Weights of a small transformer language model.
Size: 5 heads of 64, MLP 1280 quick GELU, vocabulary 8192, 12.9M parameters.
Architecture: RMSNorm before each block, rotary positions, biases on query, key and value, tied embeddings, normalized queries and keys, some layers without attention.
Training: 471M tokens, 7932 steps.
Each number is 50 + 15 x the weight over its row's rms, rounded and kept within 0 to 99. Layers, rows and columns count from 0. The size before them is the row's rms in percent of the matrix's.

# v: layer 5 attention value, 320x320, rms 0.216, rows 69-93, columns 192-255
# o: layer 5 attention output (transposed), 320x320, rms 0.186, rows 69-92, columns 192-255
v69 088:52 51 25 62 52 85 79 85 70 44 66 73 63 45 60 31 52 32 41 84 35 63 52 51 08 58 41 70 27 57 53 47 40 50 58 38 28 37 62 34 51 40 42 17 39 20 43 44 50 41 55 60 74 73 63 58 66 46 38 58 34 53 51 29
o69 093:52 39 42 57 49 56 43 68 51 86 49 40 81 54 34 42 16 54 68 36 74 57 48 43 42 87 55 50 40 60 78 59 42 87 55 22 07 71 48 40 62 29 37 77 53 69 44 33 66 37 43 31 55 38 31 14 66 37 40 27 81 38 55 29
v70 089:87 53 42 57 68 55 40 46 50 62 19 56 46 30 65 63 63 67 33 68 33 42 48 40 72 63 59 57 16 39 36 51 69 45 42 48 32 64 30 41 46 14 54 38 50 46 30 57 73 54 52 60 67 38 59 26 56 12 38 39 65 66 62 49
o70 092:63 59 41 44 85 54 42 43 46 68 57 54 43 49 47 42 26 55 46 50 49 76 41 53 46 55 47 71 51 54 54 52 34 66 36 78 15 49 63 48 53 45 44 37 47 64 47 48 28 58 42 68 41 49 60 87 46 46 41 58 64 70 48 45
v71 091:36 61 31 20 52 69 56 61 56 61 15 30 65 45 45 35 44 66 47 54 51 48 35 33 47 70 58 57 63 36 36 52 46 54 35 42 54 52 60 42 33 27 45 29 60 40 59 64 25 66 45 21 64 61 30 69 38 67 47 13 39 32 67 48
o71 094:32 46 39 63 40 56 76 41 33 41 51 34 66 45 47 59 48 31 57 53 53 53 41 43 67 63 52 42 58 75 43 63 13 50 59 34 51 51 45 39 70 40 37 77 66 64 56 50 65 57 56 20 46 75 51 59 28 51 43 78 50 77 44 30
v72 094:83 54 42 49 57 29 66 23 57 18 73 25 43 20 21 54 52 49 40 63 70 67 39 15 38 43 55 49 48 58 38 49 22 46 49 45 61 52 62 50 49 75 42 55 31 08 56 47 74 58 35 51 60 69 59 44 34 57 41 53 53 28 63 33
o72 091:54 68 36 44 57 39 69 28 58 66 51 36 57 54 49 55 47 48 52 88 42 94 20 60 35 63 40 48 62 60 77 38 52 60 49 62 62 27 63 50 59 41 58 36 64 26 54 36 55 52 63 60 36 53 42 67 68 39 38 39 41 25 70 52
v73 092:50 41 55 49 36 69 55 58 54 48 57 33 39 49 39 56 43 70 48 49 48 49 52 69 76 70 45 37 23 65 39 64 44 41 32 45 23 33 55 34 29 80 48 59 28 54 68 53 67 32 09 59 62 42 47 48 48 59 60 48 64 64 35 52
o73 090:96 53 38 78 34 58 59 45 75 45 40 55 15 55 30 55 39 52 42 33 50 54 41 81 63 44 50 55 57 79 47 59 81 67 50 83 31 50 35 34 39 48 40 41 41 52 42 78 65 50 41 62 40 54 65 36 49 25 60 49 76 62 71 38
v74 084:45 71 33 54 53 16 40 69 70 59 46 35 82 63 00 42 53 64 52 17 66 75 40 35 44 58 67 40 43 65 44 35 30 35 53 43 39 75 54 64 33 56 25 36 50 66 72 64 49 33 59 73 44 50 28 59 44 60 50 45 47 40 61 47
o74 090:71 66 59 54 45 71 62 34 54 60 61 33 69 50 41 38 40 42 46 52 62 30 72 45 40 64 76 46 69 64 68 64 55 50 60 35 42 51 27 63 39 99 48 72 52 58 39 44 59 69 61 27 45 33 59 50 72 52 68 23 44 71 88 44
v75 091:16 45 48 42 68 65 60 35 54 72 54 39 50 66 42 47 26 58 82 54 55 62 76 48 81 56 55 46 54 52 56 70 32 51 37 61 52 30 52 37 42 67 53 70 61 52 62 42 52 37 51 65 40 31 66 57 66 45 61 61 61 70 42 61
o75 089:42 23 48 55 34 41 21 60 72 19 45 43 40 61 38 60 48 48 39 40 33 54 41 47 73 60 62 29 22 75 62 67 88 73 52 38 56 30 49 55 30 64 48 49 38 41 82 65 54 70 51 67 34 50 35 61 29 47 43 45 63 36 30 68
v76 088:65 67 52 67 61 49 29 33 40 38 58 45 58 60 32 62 54 45 44 64 50 40 52 71 61 32 55 56 58 72 62 37 43 61 14 45 47 47 40 63 51 55 60 42 64 28 37 55 58 52 24 29 18 59 22 80 26 53 36 61 44 50 49 41
o76 091:51 55 18 30 35 58 35 41 43 79 27 59 24 54 54 31 32 62 25 46 49 53 48 39 58 40 59 23 65 51 48 62 73 26 47 72 29 63 33 43 48 70 20 42 66 57 60 39 69 50 35 73 35 33 39 62 44 54 49 52 61 52 58 60
v77 085:46 55 67 56 25 11 37 75 53 64 33 41 60 79 42 33 69 70 48 38 47 46 30 49 41 46 35 80 85 73 22 48 72 39 71 47 79 56 45 39 61 67 51 68 57 58 35 46 35 24 51 56 32 32 50 31 37 56 37 70 53 19 56 64
o77 087:67 31 65 64 39 40 74 27 32 33 24 38 51 45 53 45 35 53 56 37 43 43 48 51 69 44 44 34 54 33 46 49 72 72 40 60 25 71 62 66 11 60 54 36 57 66 75 51 50 73 50 59 52 36 70 61 70 47 48 21 52 67 30 54
v78 089:39 68 50 61 37 43 52 53 31 62 30 60 69 60 30 56 83 41 77 32 71 54 29 37 71 25 47 30 46 42 26 48 76 47 37 60 53 34 49 38 40 31 45 47 68 65 38 44 56 51 74 52 68 64 70 38 59 58 76 34 48 28 22 53
o78 090:38 44 55 48 60 64 73 30 51 43 44 34 79 53 35 33 48 55 54 56 75 30 37 61 53 30 38 34 60 42 48 38 69 42 44 35 69 52 66 47 41 42 46 27 48 52 47 60 50 44 45 43 59 43 42 15 20 57 44 24 65 29 47 47
v79 098:37 42 32 66 27 87 23 48 33 72 48 68 43 71 52 21 52 64 63 46 44 56 64 40 55 50 64 67 57 39 55 68 52 74 21 57 42 58 56 42 34 10 82 73 34 53 14 79 36 49 42 50 20 52 17 74 22 49 63 33 52 44 51 32
o79 101:39 48 60 35 49 38 28 31 37 42 79 58 55 34 36 53 59 58 53 43 30 36 64 45 59 45 62 47 02 51 33 31 60 54 72 46 63 41 68 62 66 45 56 51 34 49 55 56 39 62 62 44 29 56 32 45 31 54 49 67 63 83 77 52
v80 094:47 68 55 58 67 33 54 54 69 61 50 55 65 18 43 29 60 22 34 27 48 69 90 37 51 66 90 52 57 64 79 47 54 36 68 53 25 52 40 45 26 24 58 69 66 58 60 55 54 49 49 56 38 51 56 39 70 75 59 35 41 61 54 34
o80 096:53 61 65 56 36 46 40 39 53 51 16 34 58 40 42 35 41 95 50 54 64 54 30 36 60 70 36 73 50 62 39 52 48 57 38 48 53 47 44 91 11 50 20 66 37 61 68 38 28 52 65 48 29 55 44 66 42 26 63 32 73 43 72 30
v81 094:43 71 64 41 56 34 85 60 41 36 74 21 37 37 51 50 32 64 67 70 32 44 45 49 52 64 34 64 27 54 61 71 37 39 89 47 48 52 70 67 40 42 37 33 88 36 41 53 53 44 23 41 51 40 45 66 32 67 53 29 58 22 39 69
o81 097:74 50 57 50 57 47 52 54 42 47 34 36 55 66 23 49 54 72 67 57 55 57 42 54 61 73 67 55 50 49 38 69 26 52 26 22 54 79 60 25 51 47 62 61 33 28 40 54 72 37 75 72 28 63 41 36 53 45 56 77 36 41 49 64
v82 093:54 59 43 43 58 53 44 45 47 47 50 48 48 75 86 64 36 32 37 36 60 41 51 38 08 41 78 47 36 34 41 23 67 78 57 36 31 32 60 35 76 51 55 55 57 31 62 62 51 49 68 33 58 49 25 25 49 67 26 51 58 57 72 64
o82 093:72 59 31 65 43 52 29 47 51 45 69 64 33 33 72 17 42 63 15 52 34 30 45 72 73 52 51 40 28 38 51 54 56 47 57 66 66 29 54 45 51 54 79 49 63 52 42 42 40 22 57 38 37 92 55 42 60 87 60 61 06 70 54 50
v83 098:37 60 49 37 43 40 53 46 60 64 42 50 45 45 49 51 68 57 33 76 41 26 67 65 46 51 39 70 51 33 71 30 50 32 64 29 53 41 56 44 37 54 43 29 80 81 25 58 53 71 69 42 23 71 60 28 60 76 59 30 52 43 49 51
o83 098:36 57 61 58 43 50 63 47 36 40 33 63 36 49 59 43 41 62 71 54 68 28 59 45 36 18 43 58 43 33 35 44 60 56 45 50 45 44 33 28 31 58 61 41 80 81 31 52 47 61 58 51 91 69 49 40 42 57 59 47 63 57 75 47
v84 096:44 15 62 43 66 39 32 41 59 56 61 21 49 72 60 60 34 72 45 80 51 43 39 44 69 49 69 30 64 24 76 22 54 43 59 67 59 44 76 47 15 61 67 61 54 31 69 65 61 50 36 42 34 44 19 46 41 59 54 37 52 44 46 49
o84 093:48 55 32 47 46 50 42 52 54 33 63 50 31 54 59 45 51 43 54 13 60 35 44 48 41 48 56 46 64 58 37 75 39 62 59 31 57 24 42 37 53 54 44 66 57 80 46 57 71 31 58 69 26 47 69 52 72 82 55 58 62 46 59 64
v85 091:45 46 38 50 36 44 26 41 47 56 54 49 71 68 63 61 62 67 51 51 82 29 53 57 68 41 66 65 78 70 29 55 44 25 44 38 70 79 59 67 54 09 55 70 47 34 39 51 37 50 37 36 47 48 36 35 51 41 32 38 44 48 57 59
o85 091:51 78 46 49 62 48 46 19 40 33 37 55 29 35 58 71 88 52 70 22 55 34 54 72 46 68 46 41 76 64 69 33 60 26 61 68 69 79 64 52 40 36 46 62 61 52 20 33 77 47 42 28 42 27 57 47 35 67 58 40 64 37 64 64
v86 094:62 89 33 45 44 14 54 67 76 26 28 57 27 47 59 40 54 54 40 53 43 42 45 52 28 35 51 22 23 40 45 50 54 42 44 51 55 66 41 54 49 42 78 45 55 31 68 55 58 95 37 36 71 66 17 57 45 54 27 56 52 51 59 57
o86 096:73 27 56 70 62 35 71 44 17 59 51 63 52 81 63 51 34 56 41 49 67 67 46 07 49 26 23 52 48 68 44 47 33 26 44 84 75 47 41 37 58 26 47 52 59 58 25 57 54 37 39 44 42 38 53 41 34 42 39 37 64 47 68 49
v87 095:49 38 43 53 55 06 55 67 31 76 39 52 23 47 83 63 36 53 35 59 63 71 45 54 33 24 81 41 46 80 33 61 34 57 59 52 39 63 55 30 63 42 56 49 54 60 44 21 33 59 32 64 51 42 66 46 57 42 43 73 40 60 25 68
o87 098:67 53 42 82 51 67 51 72 37 39 60 54 41 49 55 53 30 68 63 60 68 50 25 29 31 56 37 52 27 63 53 56 47 49 52 36 46 35 65 70 43 33 63 84 54 68 44 09 25 48 49 40 53 26 55 40 58 45 46 47 31 73 65 52
v88 089:60 25 45 42 59 68 76 40 35 58 83 66 37 52 44 68 42 62 61 49 22 70 66 43 50 40 62 38 60 45 35 50 31 70 48 42 52 66 38 41 43 38 46 30 82 43 73 79 72 43 35 18 50 35 42 34 53 50 26 40 50 66 53 42
o88 091:58 46 55 27 62 52 61 60 62 37 57 25 65 30 40 59 38 70 60 36 23 32 78 41 52 60 55 57 54 50 24 49 31 41 22 55 48 81 32 12 28 65 42 63 31 97 28 49 53 68 59 43 39 50 57 47 65 28 41 64 65 38 33 65
v89 099:57 43 35 49 57 70 71 57 31 15 53 67 23 53 42 35 48 49 61 22 31 34 06 41 47 69 45 63 42 66 56 19 61 30 56 58 36 37 46 38 31 43 36 40 29 34 47 50 52 57 32 44 42 43 42 65 41 52 45 61 64 72 69 55
o89 102:69 54 49 48 75 43 22 27 29 46 12 60 65 20 39 69 44 51 41 68 27 47 46 52 58 28 57 60 26 59 49 51 45 27 52 55 40 58 70 49 69 68 42 49 69 26 26 28 73 36 60 30 44 61 62 73 23 50 42 43 76 31 70 46
v90 088:55 62 43 34 62 50 64 36 41 46 33 59 53 29 44 40 60 73 34 54 50 37 48 47 25 45 47 62 45 68 65 47 51 62 33 44 40 54 52 41 46 39 42 75 56 27 84 63 33 35 35 59 61 57 69 71 49 37 61 61 41 47 34 81
o90 091:36 47 40 55 49 61 76 49 38 95 53 58 28 60 68 43 65 43 52 39 32 61 39 39 57 40 50 54 60 44 56 49 50 53 38 57 62 64 42 71 51 34 33 28 44 40 61 40 64 49 51 60 58 50 47 55 79 67 37 54 42 64 29 64
v91 096:23 54 40 23 39 41 53 66 68 36 89 63 41 40 46 56 48 40 60 39 37 22 42 50 43 53 45 52 63 64 40 47 18 53 48 60 56 88 39 64 52 28 59 46 56 64 62 32 65 49 44 62 56 48 40 27 42 56 28 47 42 58 54 64
o91 099:35 38 96 50 53 72 58 36 40 46 69 50 29 57 60 79 40 48 44 72 42 40 19 48 35 47 58 42 63 41 57 69 43 49 33 81 53 61 42 52 54 59 70 76 62 61 35 56 40 57 66 51 72 86 46 30 61 64 52 41 68 40 69 63
v92 084:50 61 63 46 50 40 80 59 50 36 45 43 17 43 69 48 21 68 28 49 35 62 35 62 42 67 51 38 47 55 66 46 66 16 44 40 59 76 35 37 42 40 18 55 52 78 14 75 38 44 60 30 76 57 16 33 55 44 42 48 46 58 61 48
o92 084:50 71 69 62 44 82 52 49 56 67 42 38 37 37 51 64 52 90 47 47 56 52 51 64 39 54 52 77 62 23 77 34 42 63 60 56 90 38 54 45 29 57 25 69 32 54 22 58 51 35 49 33 59 60 35 22 71 42 68 33 58 60 40 51
v93 090:55 65 57 55 51 43 72 53 55 57 49 64 44 30 52 60 78 44 64 30 22 68 46 63 71 32 69 76 60 61 58 65 37 58 62 48 36 55 13 16 48 28 52 42 36 82 44 57 39 34 55 32 51 67 55 40 26 23 59 74 39 61 38 41